config.toml
tie_word_embeddings = false
init_std_up = 0.0267
init_std_down = 0.00412
Each number is 128 + 32 x the weight over its row's rms, rounded and kept within 0 to 255. Layers, rows and columns count from 0. The size above them is the row's rms in percent of the matrix's.

# layer 3 MLP down (transposed), 3072x512, rms 0.162, rows 2741-2767, columns 384-511
size [100  95  86 104 100  97  85 106  94 102 110 106 109  76 109 105 100 104 105  84 102  85  92  85  94  97  99]
[[ 80 116 179 114 123 115 163 158 132 174  86  83 141 124  59 183 123 168 136 151  99 104 117 129 180 109 134 161 123 110 123  82 130 101 140 137 117  86 123 186  93 132  97 103 103 100 143  76 106 123 173  87 161 114 112  52 147 143 144 149 100 157 129 147 101  89 203 125  97 178 101  36  86 140 148 127 150 106  97  70 161 139 170  92 140 150  99 187 118 124 106 137 162  93 113  83 124  61  99  92  92 119 110  86  99 139 170 124 176 100 104 143 132 136 123 171 107 166  94 102 117 123 135 185 205 130 147  84]
 [105 113  76 181 115 105 171 133 127  66 147 142 137 176  83  79 103 154 200  83 149 153 156  94 169 143  92 150  98 108  81 206 164 174 106 165  82 180 108 142 115 137 121  84 115 146 164 132  72 153 115 138 117 130 172 103 142 109 147  86 120 116 159 111 116 188 137 105 124 105 114 155 128 168  73 131 127  65 117 133  95 120 224 146  81 128 145  81  66 130  88 171 134 103  99 103 150  96 115  55 118  91 138 109 147  83  63 176 126 114 145 145  91 110 137 110 112 183 126 123 174 159  90  72 118 142  85 129]
 [135 140 124 159 198 140 114  55 163 188 129  88 145 116 112 127 110 152 131 177 173 132 100 167 120 115 164  89  63 169  78 126  90 113  88 138 117 164 130 148 179 102 134 127 121 178 120 124  98 154 105  85 129 169 101 141 121 117 107 131 130 122 146  95 177 105 145 145 174 121 176 131 160 122  73  90  96  90 174 117  86 124 102  96 127 128 137 113 106 155 127 187  85 112 132 145  62  60 125 112 136 122 131 134 170 153  92 136 141  58 172 131  98 136 147 126  80 129 145 116 119 122 167 139  75 174 214 144]
 [211 111 133  67 133 103 173 141 109 152 158 181 156 131 141 111 133  75 106 103 138 137 132  96 153 109 158 101 159 139 155 145 114  64 155  79 134 184 163  92 141  98 132 111 136 132 124 163 104 141  95 146 146 165 173 180  93 176 112 136 155 160 129 135 111 126 148  86 167  76 111 131 182 148 162 126 104 149 180 130 141 119 117  85  69 154 184 134 164 152  86 109 165  99 152 182  88 120 120 146 113 125  83  95 118 128  78 134  90 190 113 132 141 111 131 160 104 162 143  71 143 167 106 107 136 119 150 155]
 [125 107 159 194 150 122 137 152 119 134 165 116 138 136 160 136  65 143 112 158 104 104 127  88 162 147 139 131 169 109 161  74 170  91 105 160 143  92  87 139 124 128 127  93 160  90  55 184 117 128 143 158 163 130 104 125 124  66 112 198  89  99 118 154 150 136 147  94 162 134 140 174 190  94 123 136 140 129 127 133 134 138  99 145 162 158 104 116  86 104 124 105 138 194  88  69  85  39 133 111 135 113 105 143  90 139 149 154 128 104 128 157 120 205 181  81 177 157 196 145 153 119 168 112  99 134 124 143]
 [155 129 178  95 127 144 109 165 211 136  98 131  98  94 106 106 101 134 174  98 155 101 153 159 123 138  76 116 138 189 111 131 127 135 152 120 133  71 111 123  83 137 144 146 181 113 139 119  64 113 153 159 130 114 116 162 107 125  95 145 119  91 124 140 121 132 164  91 181 149  62 141 191 123 135 217 155 144  90 100 140 139 111 128 104 106 122 111  86  92 159 139 131 119 139 131 152 189 143 102 133  79 119  97 111  67 129 132 167 185 167 171 122 144  83 105 181 140 108 148  53 193 143 133 161 109 150 110]
 [142  66  54 123  65  97 129  96 131  97 115  77 125  94 168 153 128 152 159 125 130 146 101 155  52 122 114  97  98  55  68  83 137 105 100 139 105  84  84  95 133 176 181 127  99 147 131  87 156  85 118 170 145 141 144  87 157 133 141  99 144  78  83 102 140 144 147 148 122 189 137 111 198 152 100 192 134 120  57 123 189 101 182 136 157 156  95 102 133 160 157  45 174 110 191 139  79 134 146 123 105 154 105 153 109  89 110 125 112 140 142 101 137  97 110 113 112 124  79 184  83 144 135 152 105 138 116 104]
 [162 163 197 163 138 113 150 123 151 137 101 137  77 125 115 148 123 130 178 122  99  68 145 140 161 132 169 147 112 175 136 187 117 127 129 101 115  72 125 113 165 132 125 165 123 138 125 150 127 121  82 137 153 110 160 137 123 114 121 173 115 129 163  51  90 110 135  69 132 136 174 157  70 130 114 123  66  34 185 182  77 155 179 120 149 128  98 116 147 148 174 144 160 148 106  88 145 186 186 156 164 168 106 114 147  75  76 142 105 140 128  92 152 105 115 176 121 140 114 134 134 141 103  83 220 123 126 138]
 [ 96 142 143 186  82 145 112 176 121 150 122  91 172 146 132 112  64 108 181 113 108 131  99  85 107  91  78 148 162 105 144  80 127  80 141 189 178 113 140 120 123 133 155 169  96  84 138 140 115 156 158 187 172 116  85 139 149 167 191 145 150  79 172 131 175  82 129 179 153 196  75 207 127 111 129 136 140 122 118 192 150 148 122 143 180 118 102 140 103 176 191  71 101 110 125  93 137 100 118 107 135 141 179 162 114 121 129 161 111 142 118 124 111 186 150  79 114 107 170  95 119  79 140 131 162 147 150 128]
 [131 141 143 177 172  63 128 116 162 126 151 132 146 155 137  77 134 108 158 129 108 173 124 114 116 183 154  60 117 240 115  95  85 163 114 109 143 146 101 147  96 142 178 153 128 147 131 126 104 192 120 134 168 115  85 166 157 124 124 175 187 163  74 108 131 128 109 110 120 140 115 144 121 182 161 133  98 134 124 114 119 156 117 163 110  90 110 117 129  99 108 126  92  71 109 146 112 131 170 166 113  80 152 123 125  94  57 128 201 129  95  68 124  92 140 128 132  98  81  97 152 151 110 168 131  75 161 150]
 [138 165 145  64 146 149 157 155 148 134 132  70 190 101 180 148 169 123 106 157 110 111 108 113 141 138 148 180 143 121 102 128 159 127 162 128 144 108  95 120 116 114 150 113  85 149 187 141 100 130 119  58 157 140 115  70  95 144 109 138  45 118  99 111 128 116 120 146 116  87  91 134  53 132 123  83  99 108 148 158 183 111 151  97  83  67 131  83 162 135  90  68 172  68 117 153 141  80 150 121 119  74 131 149 175 184 125 145  95  98 160  73  51  89 140 120 122 126 152 166 161 184 131 145 134  98 135 185]
 [140 164 130 108 162 153 154  82 134  92 104 130  91 158 187 112 153  97 154  81 113 115 125 141 155 118 106 118 112 156 115 191 114 122 119 190 149 122 177 101 136 142 105 120 140 150 160 126 102 159 119 125 137 111 164 116  95 141 130 107 188 164  85 140 136 124 100 147 170 141 164 117 121 105 147 100 132 110  74 111 147  93 133 131 145 158  88 107 112  32 124 118 147 128 151  92 123 154 105 158 158 169  80  93  95 111 154  82  78 104 148 130 154 122  70 108 167 180 105  60  91 124 148 132 197  85 145 126]
 [115 123 143 153 141 109 137 156 149 112 122 140 131 122 152 129 130 161 117 169 129 147  90 100 155 111 132 129 131 129 125  93 128 131 142 104 129 131  94 140 157 197 155 144 126  87 116 121 167 208 121 119 166 100  93 119 107 163 117 105  83 104 159 110 164 106  77 100 163 152 157 189 169 146 139 175 203 149 113 136  89 112 120 156  87 192 121 104 226  91 122 117 159  91 149 117 101 128 155 111 198  82 149 179  82 114 110 116 152  85 116 117 147 109  61 160  73 146  60  89  96 143 139 140 168 139 119 140]
 [161 120  88 176 150 136  98 135 104 113 104 135 174 153 115 125 143 164 113 152 134 140 118 130  92 114 142 135  97 192 168 111 148 119  92  96 161  42 112 126 114 127 143 146 162  97 128 100 122 162 175 186 138 101 125  70 165 113  72 144 164  53 172 154 154 165 124 113 102 117 122 171 128 156  90 150 166  76  89 113  55  89 109 165 113 102 172 125  93 116 207  93  89 165  75 111 133 109 157  70 134 157  88 154 119 119 114  97 117 102 136 158 141 121 160 103 155 126 123 142 130  43 142 155  71 214 143 199]
 [119 179 196 111  90 183 112 103 142 130 208 153 151 171 164 109 141 130 118 156 133 134  95 126 103 164 108 107  84 119 132 174 121 116 137 144 119  95 148 104 143 127  99 119 121 146 129 128 131 152 125  86 178 103 117 158 132 172 176 148  76 176 115 163 114 188  99 111 165 117 130 159 106 137 142  85 118 169 100 158 163 123 159  93 123 152 126  95 161 123 110 160 116 120  80 128  43  99 136 135 103 144 118 170 142 122 119 153 130 120 111  89 120  84 176 171  94 130 133  62 125  59 195 127  61 144  66 112]
 [ 75 101 218 157 173 169  93 127 160  79  78 143 209 116 133 153 128 190 159 163 125 106 182 155 158 153 148 151 193 190 121 130 141 140 111 122 104 139 168 106 106 104 131 157 102 112 137 142 195 130 102 167  66  74  92 127 127 163  99 123 151 102  84 138 182 174 117 138 124 199 146 103 120 130 180 124 151 144 111 130 135 159 144  85  82  78 122 126 166  34 142 134  89  95 184 119 141  92 174  88 120 138  88 160 127 119 137  68 164 119  88  67 126 185 118 159 156 104 143 122 146 140 152  88 145 168 114 160]
 [161 126 122 127 110 137 150  82 111  93  92 107 147 118 105 114 110 185 116 121  59 112 110 154 146  85 154 107  75  32 104  76 118 157 133  84 143 125 126 121  64 101 142  47 125 138 138 109 117 149 139  94 158 103  73 158 103  83 101  87 141 108 126 132  87 151 136  74 151 164  72 123 138 139 141 126  90 114 121 137  95 159 147 108 106  78  89  88 146 118 120  90 159 164 145 127 167 137  70 136  97 108 152 158  67 159 107  94  62  85  91 154 139 142 132 116 141 110 112 126 156  94 146 166 114 132 103 105]
 [151 113 129  95 114 127 150 125 139 143 131 131   3 120 127  67 103 132 142 173  85 119 134  81 100 136 171  76 109 132 140  83  96 189 157 106 118 174 108 130 123 120 154 127  68 197 163 122 106  55 158 104 168  90 190 153  96 138 147 140 120 165  62 128 121 155 105  66  80 116  95 153 100 215 123 116 133 120 109 135 119 131  70 130  62 157 114 127 129 164 128  68 121 155  94 167 115 125  96 179 106 145 144 103 152 135 163 130 115 120  84 139 171 127 107 132 141 174  99 166 117  84 116 148 111 108 138 109]
 [116 119  50 187 123 173 168 167 163 102 139 168 129  91 203 135  91 147 166 143 107 137 133 129 112 151 169 160 135 187 120 160 115 108 109 159 107 148 138 128 111  70 149 104 167  55 103  74  72 151 148  73 111 111 105 117 108 131 127 106 160  98 151 125 169 160  99 105 136 153  94 136 130 112 148 121  75 126 137 130  83 127 162 131 101 100 169 129  52 122 193 113 170 133  95 164 152 173 137 128 118 113 178  76  81 118 185 131 198  72  94 135  71  72  39 182 179 168 118 180 133 116 124 115 147 120 167  68]
 [159  71 120 162  88  21 133 118 162 182 134 108  57  99  62 149 107 205 170 146 158  87 132 161 137 130 135 130 131 157 127 217  76 108  93  86  93 131 110 119 152 133 174 116 131  84 158  85 113 127  94 140 155 134 147  86 131 108 109 176 113 119 167 118 133 134 120 119  96 180 142  91 130  70 141 103 130 127 140  81 125 112 124 133 153 159 116 122 172 174  73 126  81  75 155 140 161 118 186 104  90 168 132  82 114  75 152 155 141 192 134 211 103 109 132  99 134 128  79 139  90 118 155 168  94 108 132 124]
 [160  96 144 152 114  70 201 138 143 175 125 134 125 177 170 115 129 155 126 122 133 162 122 115 178 103 175 115 135 158 208 157 119 156 168 123 123  68 107 175 189  97 159 182 168 159 125 176 102 123 114 129 152 107 117 176 131 177 108 144  55  96  68 150 149  78  61 149  97 162  94 135 158 173 149 158 140 114 174 102 123 117 148 106 145 160  62 116  92 104 157 157 139 108 126 131 124 105  92 177 167  84 153 145  99 128 105 147 140 131 124 127 149 136  86 136 181 140 163 123 112 170  68 187 145 114 107 100]
 [115 183 116 152  96 102 164 141 153  91 163 102 126 119  90  77 155 122 183 105  87  83 141 169 129 108  81  87 136 106 130 143 102 117 115 106 186  84 139 112  90 127 127  74 103 104 198 123 116 123 126 134  93 156 118 113 120 178 114 151 151  96 147  81 219 117 157 132 116 120 127 145 181 125 134 111 141  98 123 164 228 122 120 153 116  50 125 122 152 163 129 105 181 121 120 112 163 141 157 110 138 114 146  58 164 153 113 113 123 183  97 100  97 140 129 102 195 147 119 140 156 116 140 169 112 118 143 135]
 [174 130 100 112 113 110 114 109 115 198 121 176 111  67  43 113 194 133 131 159 108 134 159  93 160 137  49  67 122 151 107 161 130  62 126 128 125 185 152 159 142 158 147  85 169 113 147 149 127 121  91 146  99 135 129 134 116 142 151  87 129 135 118 110  79 146 130 179 101 130 114 141 144 127 142 134 134 158 115 146  87 110 110 136 186 168 142 182 150  80 120 144  57   0 107 106 118  62 151 165 150 117 142 181 117 133 154 152 126 124 146 134 181 117 148 182  68 117 145 151 140 152 100 129  94 143 146  53]
 [116 132 171 113 149  94  95 101 104 132 149 149 115 125 102 174 118  76 173 150 111 152 113  92 117 117 114  75 151  89  88 175 167 196 175 167 117 119 106 100 136 128 139 105 123 159 136 169 117 123 111 110 188 128  77  85 164 159 112 181 161 133 181 172 128 130 121 146  94 154 146 122 115  98  90  88 104 113 164 139 103 126 120 119 125 139 160 128 115  99 158 133  77  88 157 144 130 144 145  96 167 129 138 117 119 115  99 116 153 117 133 148  92  92 119 133 128 156 121  84 176 209  63 230  99 167 134 133]
 [ 95  96 167  75 187  64  88 163 118 122 154 117 147 102  98 142 110 145 112 117 125 111 138 120 118 120 114  90 147 101 142 129  78 115 103 138 138 155 147 145 168  94 128 117 193  89 149 147 180  77  75 162 132 120 103 184 194 111 139 126 113  90 132 145 111 152 143  99 171 161 151 159 202 120  83 157 128 104  70 128 162 100 180 139 108 156 136 144 151 188  95 110  91  50 146 102 155 133 144 143 143 138  86 122 142 137 143 151 126 150  95 172 137  76 124  19 150 112 151 129 149 117 113 131 137 116 152 130]
 [135 124  96 112 171 115 126 141 133 138  95 117 170 134 100 160 121 110 145 123 110 118 137 181  95 104 165 125 134 196  88 159 100 119 129 115 133 120 181 228 129  82 117 143  72 117 128  69  92 182 133 110 158  96 143  82 141  38 185 109 134 142 143  93 152 109 164 107 135 117 132 100 125 138 156 137 111 107  94 128 109 131 114 144 100 100  97 142  93 142 107 129 119 101 185 147  50 116 159 154 121 143  72 182 179 121  83 179  95 132 113 165 150  72 153 168 159 126 112 134 159  64 106 134 157 126 138 130]
 [168 129 148  90 136 165 165 111 171 162 163  57 119 105 128 132 103 135  73 158 101 108 146 147 117 126 161 129 109 176 133 143  53 106 163 113  43  72 147  98 122 137 167 108 130 135 141 139 131 158 127 102 134 142 200 156 112 170 171 136 162 176 102 152 134 138 179  91 175 112 173 140 130  95  89 106  77 138 169 144 137 106 107 128 101 151 113 152 202 118 123 105  95 177 138  99  81 116 141 132 105 129 118 157 157 132 128 132 149 179 155  99 111  90 115 112 135 175 107 138 117 136 145  83 148 161 122 127]]
# layer 3 MLP up, 3072x512, rms 0.113, rows 2742-2768, columns 384-511
size [100  73 117 105  82  83 108  94  99 114 100 110  81  97  95 114  97  96  73  99  75  84  80  92  80 106  99]
[[111 123 172 151 135  69  87 196  96  63 157  66 148 131  56 115 176 131 154 128 115 118 114 105 170 167 124  85  93 118 106 127 150 136 162 101  92 121 150 138 201 181 147 100 146 116 145 147 113 102 132 153 153 153  93 122 152 167 141  81 152  78 112 187 147  90 135 118 177 182 140 120 155 114  94 117 144  89 153 117 121  98 132  55  65 103  99  70  93  94  93 148 123 148 167 120 148 132 144 112 139 155 123 141 118 148 122 169 128 133 172 163 110 152 118  96 153 146 133 123 131 154 139  85  84 110  50 188]
 [132 137 166 103 121 184 146 140 141 188 167  95 147 105 146 106 136 119 185  72 134 107 121 115 124 140 177 131 133 160 146  92  91 127 168 138  77 172 100 172 113  80  79 101 152 183 132 103 159 143 125 111  84 161 165 155 105 125 144 116  88 119 121 102 158 109 164 124 109  98 141 114 170 154  86 122  93  88 168 106 136 136 105 115  99  61 117 130 168 129 109 165 168  77  95 155  68 142 181 153 153 100 152 112 107 145 120  56 117 115 111 144 125 116 123 148 108 110  76  88 160 161 115 160  92 141 117 146]
 [ 65 150 134 181  79 171 113 117 169 125 156  90  81 163 121 134 170 145 132 157  91 144 140 111  91 137 185 139 135  91 159 190 142 168 161 156  61 102 109 112 161 150 132 119 134 119 165 137 111 137 145 169 139 173  97 137 128  83 145 126 104 122 113 121  69 163 131 170 191 132 112 106  47 142  79 187 135  95 104  91 127 141 110 122 152  93  80 172 107 119 110 110 140 134 135  40 151 147 104 104 143 122 138 169 114 113 143 129 130 116 100 154 107 132 136 103 173 136 157 129  99 102 202 142 129 101 134 173]
 [ 64 176 186 129 157  94 139 135  89 145 105 116 126 129  85 111 183  92 116 110  70 140  97 108 127 128  98 102 107  98 153 155 129 146 116 175 202 188 105 126 107  78 109 122  89 166 126  62 119  87 129  38 130 120 119 112  98 112 144 107 148 131  71 128  96 101 105 124 142 135 122 143 116 111 103 149 124 155 160  94 143 132 128 104 185 125 138 140 150 115 112 146 127 127 156 123 138 125 110 160 153 149 167 100 114 130 111 108  80 103 181 124 179 103 140 167 101 212 134  87 144 135 148 159 156 127 117 160]
 [131 119 127 153 124 127 124 142 156 176 177 104 131 141  95 138  66 134 167 149 140 100 113 160 149 164 112 119 105 189 105 139 148  94 116 110 123  90  70 104  83 136 156 153 113 167  64 101  62  70 111 179 146 130 153 147  87 149  67 104 138 101 140 180 131 176 127  70 186 137 100 186 107 156 127 186 127 130  96  80  90 174 117  85  91 110 153 127 139  75 155 142 121 137 151 141 110 126 115 113 169 109 140  72 131 127 168  79 145 141  82 191 149 133 103 107 114 144 173 120  88 136 158 144 176  73  85  77]
 [146 113 138 150  83 147 141 108  97 127 182 125 127 190  77 158 197 154  88 124 139 138 134 109 149 122 126 146 119 125 135 130 114  98 136 171 137  84 113 137 118 116 177  62  98 130 127 118  95 123 131 131  83 119 131  47 112 125  92 143 132 154 148  92  95 121 120 146 104 141 140 189 137 150 162 118 122 136  96 181 145  66 193 113 122 161  97  76  99 160 165 102 101 158 161 102 102  95 106  89 160 158 158 140 139 110 177 117 120 118 182 152 150 102 122 158 109 189 133 175 122 113  65 113  44 165 123 110]
 [136 133 143  58 132 107 156 143 148 145 141 145 102 135 138  89 131 102 132 159 191 113 110 101  95  87 101 137 156 168 168 134  72 201  84 165  56 139 126 117 145  71 148 105  93 144  92 115  89 152 118 131 113 126 131 152 131 107 167 202  63 176  45 109 110 125  81 134 175  66 122 118 127  89 118  99 132 114 130 138 145 139 159 103 167 109 102 134 101 103 175  83 125  98 133 171 133 109 144 117 141 132  87 174  61 148 111 132 167 134 125 121 132 116 112 183 144 187  78 127 178 125 178  99 122  99 207 174]
 [126  99 123 216 110 151  77 136 118 147 123 145 103 114 172  71  78  90 194 113 146 159  63 134 121 175 103 136 123 114 137 155 155 138 141  94 122  62 127 137 154  95 106 111  76 148 106 119  92 100 142 129 125  69  98 148 111 134 198 137 109 144  63 186 112  71 105 148 102  95  94 191 148 104 101 141 128 121 148 139 114 121 146 161 129 166 170 130 144 177 195  99 158 142 131 138 106 113 206  67 104 165 164 143 100 147 143 116 144  83 197  94 132 139 136 168 166 114 133 124 137 104 171 127  73 110  82 160]
 [ 87 150 126 135 139 141  94 107 150 196 167 154 126 129 191 147 176 109 167 173 161 157 210 112 136 150 147 143  98 166 160  97 163 149 129 117 150 109  70  88 155  86 151 158 128 123 143 118 163  86  32  82  94 100  94 145 110 130 117 135 182  59 124 130 155 147 105 101 134 164  92 162 156 176 138 111 150  79  96 107 136 134 140 111 143  87 130  85 169 173  78  94  77 167 115 117  56 148 112 112 153 158 160 151 125 125 158 157 154 146 119  97 148 111 107  92 188 118  98 166 117 135 145 149 134 140  97 142]
 [100 169 124 119 136  92 154 222  92 118 121 182 126 180 142 127 113 139 111 156 157 157 189 129 140 150 116 135 114 179 116 126  84 138 173 111 167 118 133 121 105 143 105 117  92 130 158 141 109  71 182 143 141 116 104 146 103 110 118 120 129 152 150 104  97 100 126 129  79 118 120  97 110  66 171 159  73 163  82  76 202 102  75 149  85 107  91 149 149  54 136 128 153 126 186 137 158 145 126  99  83 150 179 135 124  98 146  82 144 113  90  98 155 181  97 117 125  94  80 132 191 142 229 143 151 177 104 201]
 [ 99 128 174 138 163 132 122 145  99  92 124 163 157 174 110 128  92 113  98 214 174 130 114 168 116 118 186 147 110 126 157  87 153  95 118 148 170  75  91 113 164 113  92 166 152 158 168 113 102 121  50 163 140 124  90 138 118  64 126  87 112 125 106 111  97 163 120 135 121 153 118 140 149 144 174 119 165 137 188 138 119 154 141  87 106 106 109  72 119 134 183 151  90  25 109 110  77 158  80 107 128 113 112 188 155 177 106 169 158 166 108 110 138 196 101 151 123 169 127  83 143 169 119 169  58 174 103 146]
 [155 167 150 155 133 212 142 121 129  64 120 134 204 148 147  87 122 154 118 195 119 167 136 103 149 130  82 132 167 115 158 122 177 138 124 167  83 141 142 147 169 136 133  88 149  84 203 108 139 156 131 143 132 158 155  88  89 112 138 160  47 193 117 126 147  89  60 178 183 104 183  95 123  97 146 167 119  88  67 172  85 146 114 140 156 154 118 106 158 123 150 100 102 147 108 107 138 170 157 122 180 105  96 108 149 113 150 144 112 163 148 148 123 147  98 118 100 207  98 166  99 194 147 149 118  76  90 147]
 [149 175  64 149 119 103 117 180 119 142 125 113 153 224 124 137 188 132 160 190 162 112 127 137 118 119 140 138  78 175 139 154 152 100 100 119 141  91  57  79 120 109 139 133 149 123 176  90 130 115 159 136 139 115 165 107 181 129  98 116 158  61 150 122  95 123 170  70 116 102 116 165 102 148 154 137 139  54 131 147  96 127 170 105 117  97 163 121  98 126 196  84  79 127 100 123 110  39  89 121 114 143  95 192 155 104 134 130 113  86 115 182 144 132 130  93 157  76 132 151 163  93 145 128  75 198 149 187]
 [179 137 154  73 131 178  70 162  96 112 162 174 178 109 102 160 154  99 123 151 136 110 118 120 150  92 102 136 148  96 188  82 112 103 151  96 182  98 109 109 163 126 134  84 147 125 209  98 115 185  65 113 166 160  88 134 128 192 120 195 120 175  94 143  97 157 110 151 150 112 173 146  71 127 123 119 108 115 135 144 147 137 122 137 102 118 141 171  53 117  63 121 142 122 108 141 114  56 154 205 162 109 137 164 183 128 120 132 135 119 126  82 105 160 138 155 113 117 133  95 133  74 143  66  90 159  98 163]
 [ 66 113 227 162 146 160  73  95 129  52  70  86 136  92 117 129 118 208 163 159 135 133 142 150 133 140 108 162 149 154 162 115 145 175 121 110  52 132 158 131  89 107 135 190 132  98 117 127 123 147 153 171  90 103  84 122 180 205 142 116 118  62  86 142 137 208  72 156 132 153 116 114 159 123 163 106 155 131 103 128 129 139 125  93  95 107 120 137 140  53 113 163  75 160 176 112 102 117  90  84 109 107 104 125 121 121 121  72 118 112 100  54 100 151 102 112 130  73 145 102 134 182 148  80 153 184 142 147]
 [132 124 180  74 148 162 159 102 155 143  94  90 105 147  58 156 126 128 144 106  51 185 157 142 141  61 125 104 138  98 119 118 125 157  87 128 139  81 140 158 136 112 114 161 142 111 152 178 127 107 138 127 180 125 122 145 167 104 135 130 180 110  75  94 175 174 101  91  95 179 159 184 107  88 149 100 121 122  75  90 116 131 132 168 130  90 131  35 142 141 172 126 119  97 176 162 126  98 168 156 102 129 107 122 117 154 124 133  66  96  86  99 120 162 108 123 171 136  98 131 170 135 114  87 157 146 146 141]
 [ 84 171 118 124 139 133 123 127  62 134 139 184  80 141 149 150 121 106 127 119 110 119  89  53 151 145 128 156 103 100 142 110 117 158 160 158 107 122 106 118 143 122 148 160 113 176 158 151 138  95 152  89 153 190 138 139 110  81 120 134 129 156 145 118 135 150 106 100  37 125 130 107 122 141  80 114 135 136  71 137 148 115 118 102 118 127 163 142 130 120 188 124 166 150  64 157 117 106  35 168 131 134 127 129 125 130 107 131  78 125 138 123 168 166 144 122 140 150 104 223 108 109 153 163 119 172 123  95]
 [162 115 131 137 133 157 165 140 166 122 153 100 135 169 112 181  86 130 112 167 144 175 105 149 149 154 112 117  86 141  92  68 125 133 142 188 126 109 151 102 129 140 165 130 164  67 142  91 117 140 147 126  97 152 126 152  96 103 146  62 131 110 145 148 161 200 118 142 109 119 160 124 100 159 157 136 124 142  90 181 120 195  90 158 160  98 149  66 105 173 139 161 115 148  83 124 128 108 101  63 145 162 147 124 103 126 114 104  97  93  57 203 138  99 115 121 126 130 105 132 106 179 120  91  36 159  99 120]
 [114 124 112  91 106 118 135 185 119 117 104 171 135 109 101  77 106 181 133  58  80 141 117 165 109 172 124 123 142  91  91 178 130 168  81 168  98 216 173 125 158 136 143 137 138 140 131 101  94 212 139 101 176  98 172 127 101 105 147 129 117 101 157 135 141 100 173  79  86 161  83  83 158 129 173  75 143 114  86 136 150 164 116 110 154 195 117  31 109 134 152 140 153 116 122 141 112 154 158 125 107 110 102 113 105 122 120 126  92 148  80 125 233 175  89 140 136 104 116 142 154 135 129 161  95 134 117 145]
 [113 113 137 147 108 118 209 148 155 165 132 127 107 164 143 111  73 143 156 176 163 216 118 147 165 132 115 145 101 197  93 120 124 162 101  88 119 133 124 171 151 144 178 152 145 100 151 126 109 121 108 200  94 113  92 181 139 178 128 144  81 104 119 141  84 115  95 114 112 156 138 140 182 113 127 184 152  96 137  89  92 105  84 118 110 159 154 103  94 116 189  95 140 113 109 117 113  90 132  98 131 145 158  91 121 156 117 171  93 104 146 116 106 153 100  83 192 120 135  82 154 135 116  73 152 139  92 157]
 [ 98 150 167 123 125 109 174 136 115  91 128 113 179 103 116 136 133 100 156 121 168 187 176 158 174 148 163  64 167 127 133 158 126  87 174 139 164 151 149 162 140 100 137 133 144  99 109 156 147 134 114 162 133 132 109  59 111 110 108  97 215 112 143  76 199  74  87 114 220 112 158  96  89 137 153 123 161 106  82 176 105 144 140 118 104 131  71  55 149 168 164 121 114  84 129 148 155 188 162 111 248 140  82 144 138 167  56 122 154 155  46 171  45 118 124 132 131 191 144 146 115 182 180 139  86 120 107 138]
 [178 127 149  93 124 188  87 102 146 133 100 131 112 157  60 161 147  75 136  72 120 148 136 114 152 135  76 151  90 168 175 132 131 108  72  98 143 161  90 117 128 169  87 110 145 131  81 139  75 146 147 176 137 161 175 119 123  86 130 134 138  75  91 110  89 182 118 156 137 144 141  88 181 150 136 138 109  81  96 114  94 117 147 132 147 120  60  98 108 111 176 105  96  70  75  80 121  78  83 158 125 101 159 151 151  62 160  90 126 168 152 139  88 140 113 106 104  94 110 145  80 124 130 135 117 138 158  82]
 [ 92 114 109 150 147  91 117 100  61 141  74 115 124  82  78 146 121 143 166  95 145  71  93  96  92 113 127 105 105 125  73 169 190 134 191 139  94 136 151 138 140  73 117 121 127 151 127 196 139 102 130 133 161 101  66 149 128 107 141 166 172 156 128 178 128 129 152 160 130 119  98 155  98  57  89 136 140  92  63 166 108 152 159  69 136 134 179 131 170 124 154  86  57 111 108 140  99 154 130  73  57 102 151  88 115 110  81 123  71 106 147 197 155 140 185 141 164 149  81  71 123 110 142 131  71 108 153 205]
 [ 83 153 147 136 127  95 136 101 168 151 144 179 119 156 150  81 144 109 106 111 111 146 143  51 126 116 122 157 132 131 162 130  91 153 118 136 156 121 114 121 130 142 138 174  99  75 155 107 162 100 165 142  86 114  78 109 132 120 140 139 122 178 146 158  88 148 110 124 195  98 155 121 155 101 161 139 163 153 153 128 175 128 148 150 168  98 127 149  84 175  88 174  86 164  92  87  88  86 119 108 164 126 175 132 132  93  87 127 130 155 109 155 129  87 101  57 157  65 137 112 117 118 153 123 101  96  99 144]
 [124  83 108 168 167 135 137 129 158 162 141 130 154 156 135 125 139 117 105 144 102 140 163 169 124  97 146 128 179 176  99 131 164 136 161 105 137 143 123 195 165 128  93 123  61  88 148  85 126 168 142 114 197  65 165 102 122 113 187 119 154 160 145 120 218 147 154 158 106 131 125  80 139 152 152 175  93 130  66 123 153 151 157 101 121  88 102 130 109 105 104 100 120 113 202 128  68  52  92 182 111  90 143 179 174 147 108 176 100 154 161 147 183 105 128 160 151  97  76 186 111  70  80 119 140 156 100 171]
 [ 81 124 157 109  90 144 135  70 173 103  94 110 144  90 115 157 134 127 108 161  98 133  65 175 171 113 127 168 144 145 166 173  62 102 137  80 197 103  93 148  82 144 148 157 134 104 171 144 189 141  89 146  83 127 114 117 109  57  92 113 173 150 125 151  89 103 139  73 147 112 122 127  72 140 115 154 139 144 165  70 118 100 102 138 130 157 170 101 111  98  97 132  91 120 137 136 130 132 112 131 153 101 177 104 152  38 177  78 166 137 107 201 167 130 115 136 109 150 118 147 110  81 126 176  96  98  84 106]
 [187 103 157 163 148 112 121 117 143 115 186  92 162 121 143  99 174 194 123  83  68 139 134 138 171 149  99 185  82 145 115 121 109 107 147  47  73 176 138 114 139 190 156  87  91 164 146 100 128 113 128  80 101 138 124 131 140 139 124 131 101 113 135 154 136 126 165 116 189 150 142  79 138 142 179  72 178 126 132 194 107 129 110 144 129 177 117 116 125 131 134  70 119 129  73 124 110 116  88 130 153 146 140 159 133 164 145 123 105  97  84 109 167 179 157 174  72 149 147 129 169 149 112 131 123 178 138 116]]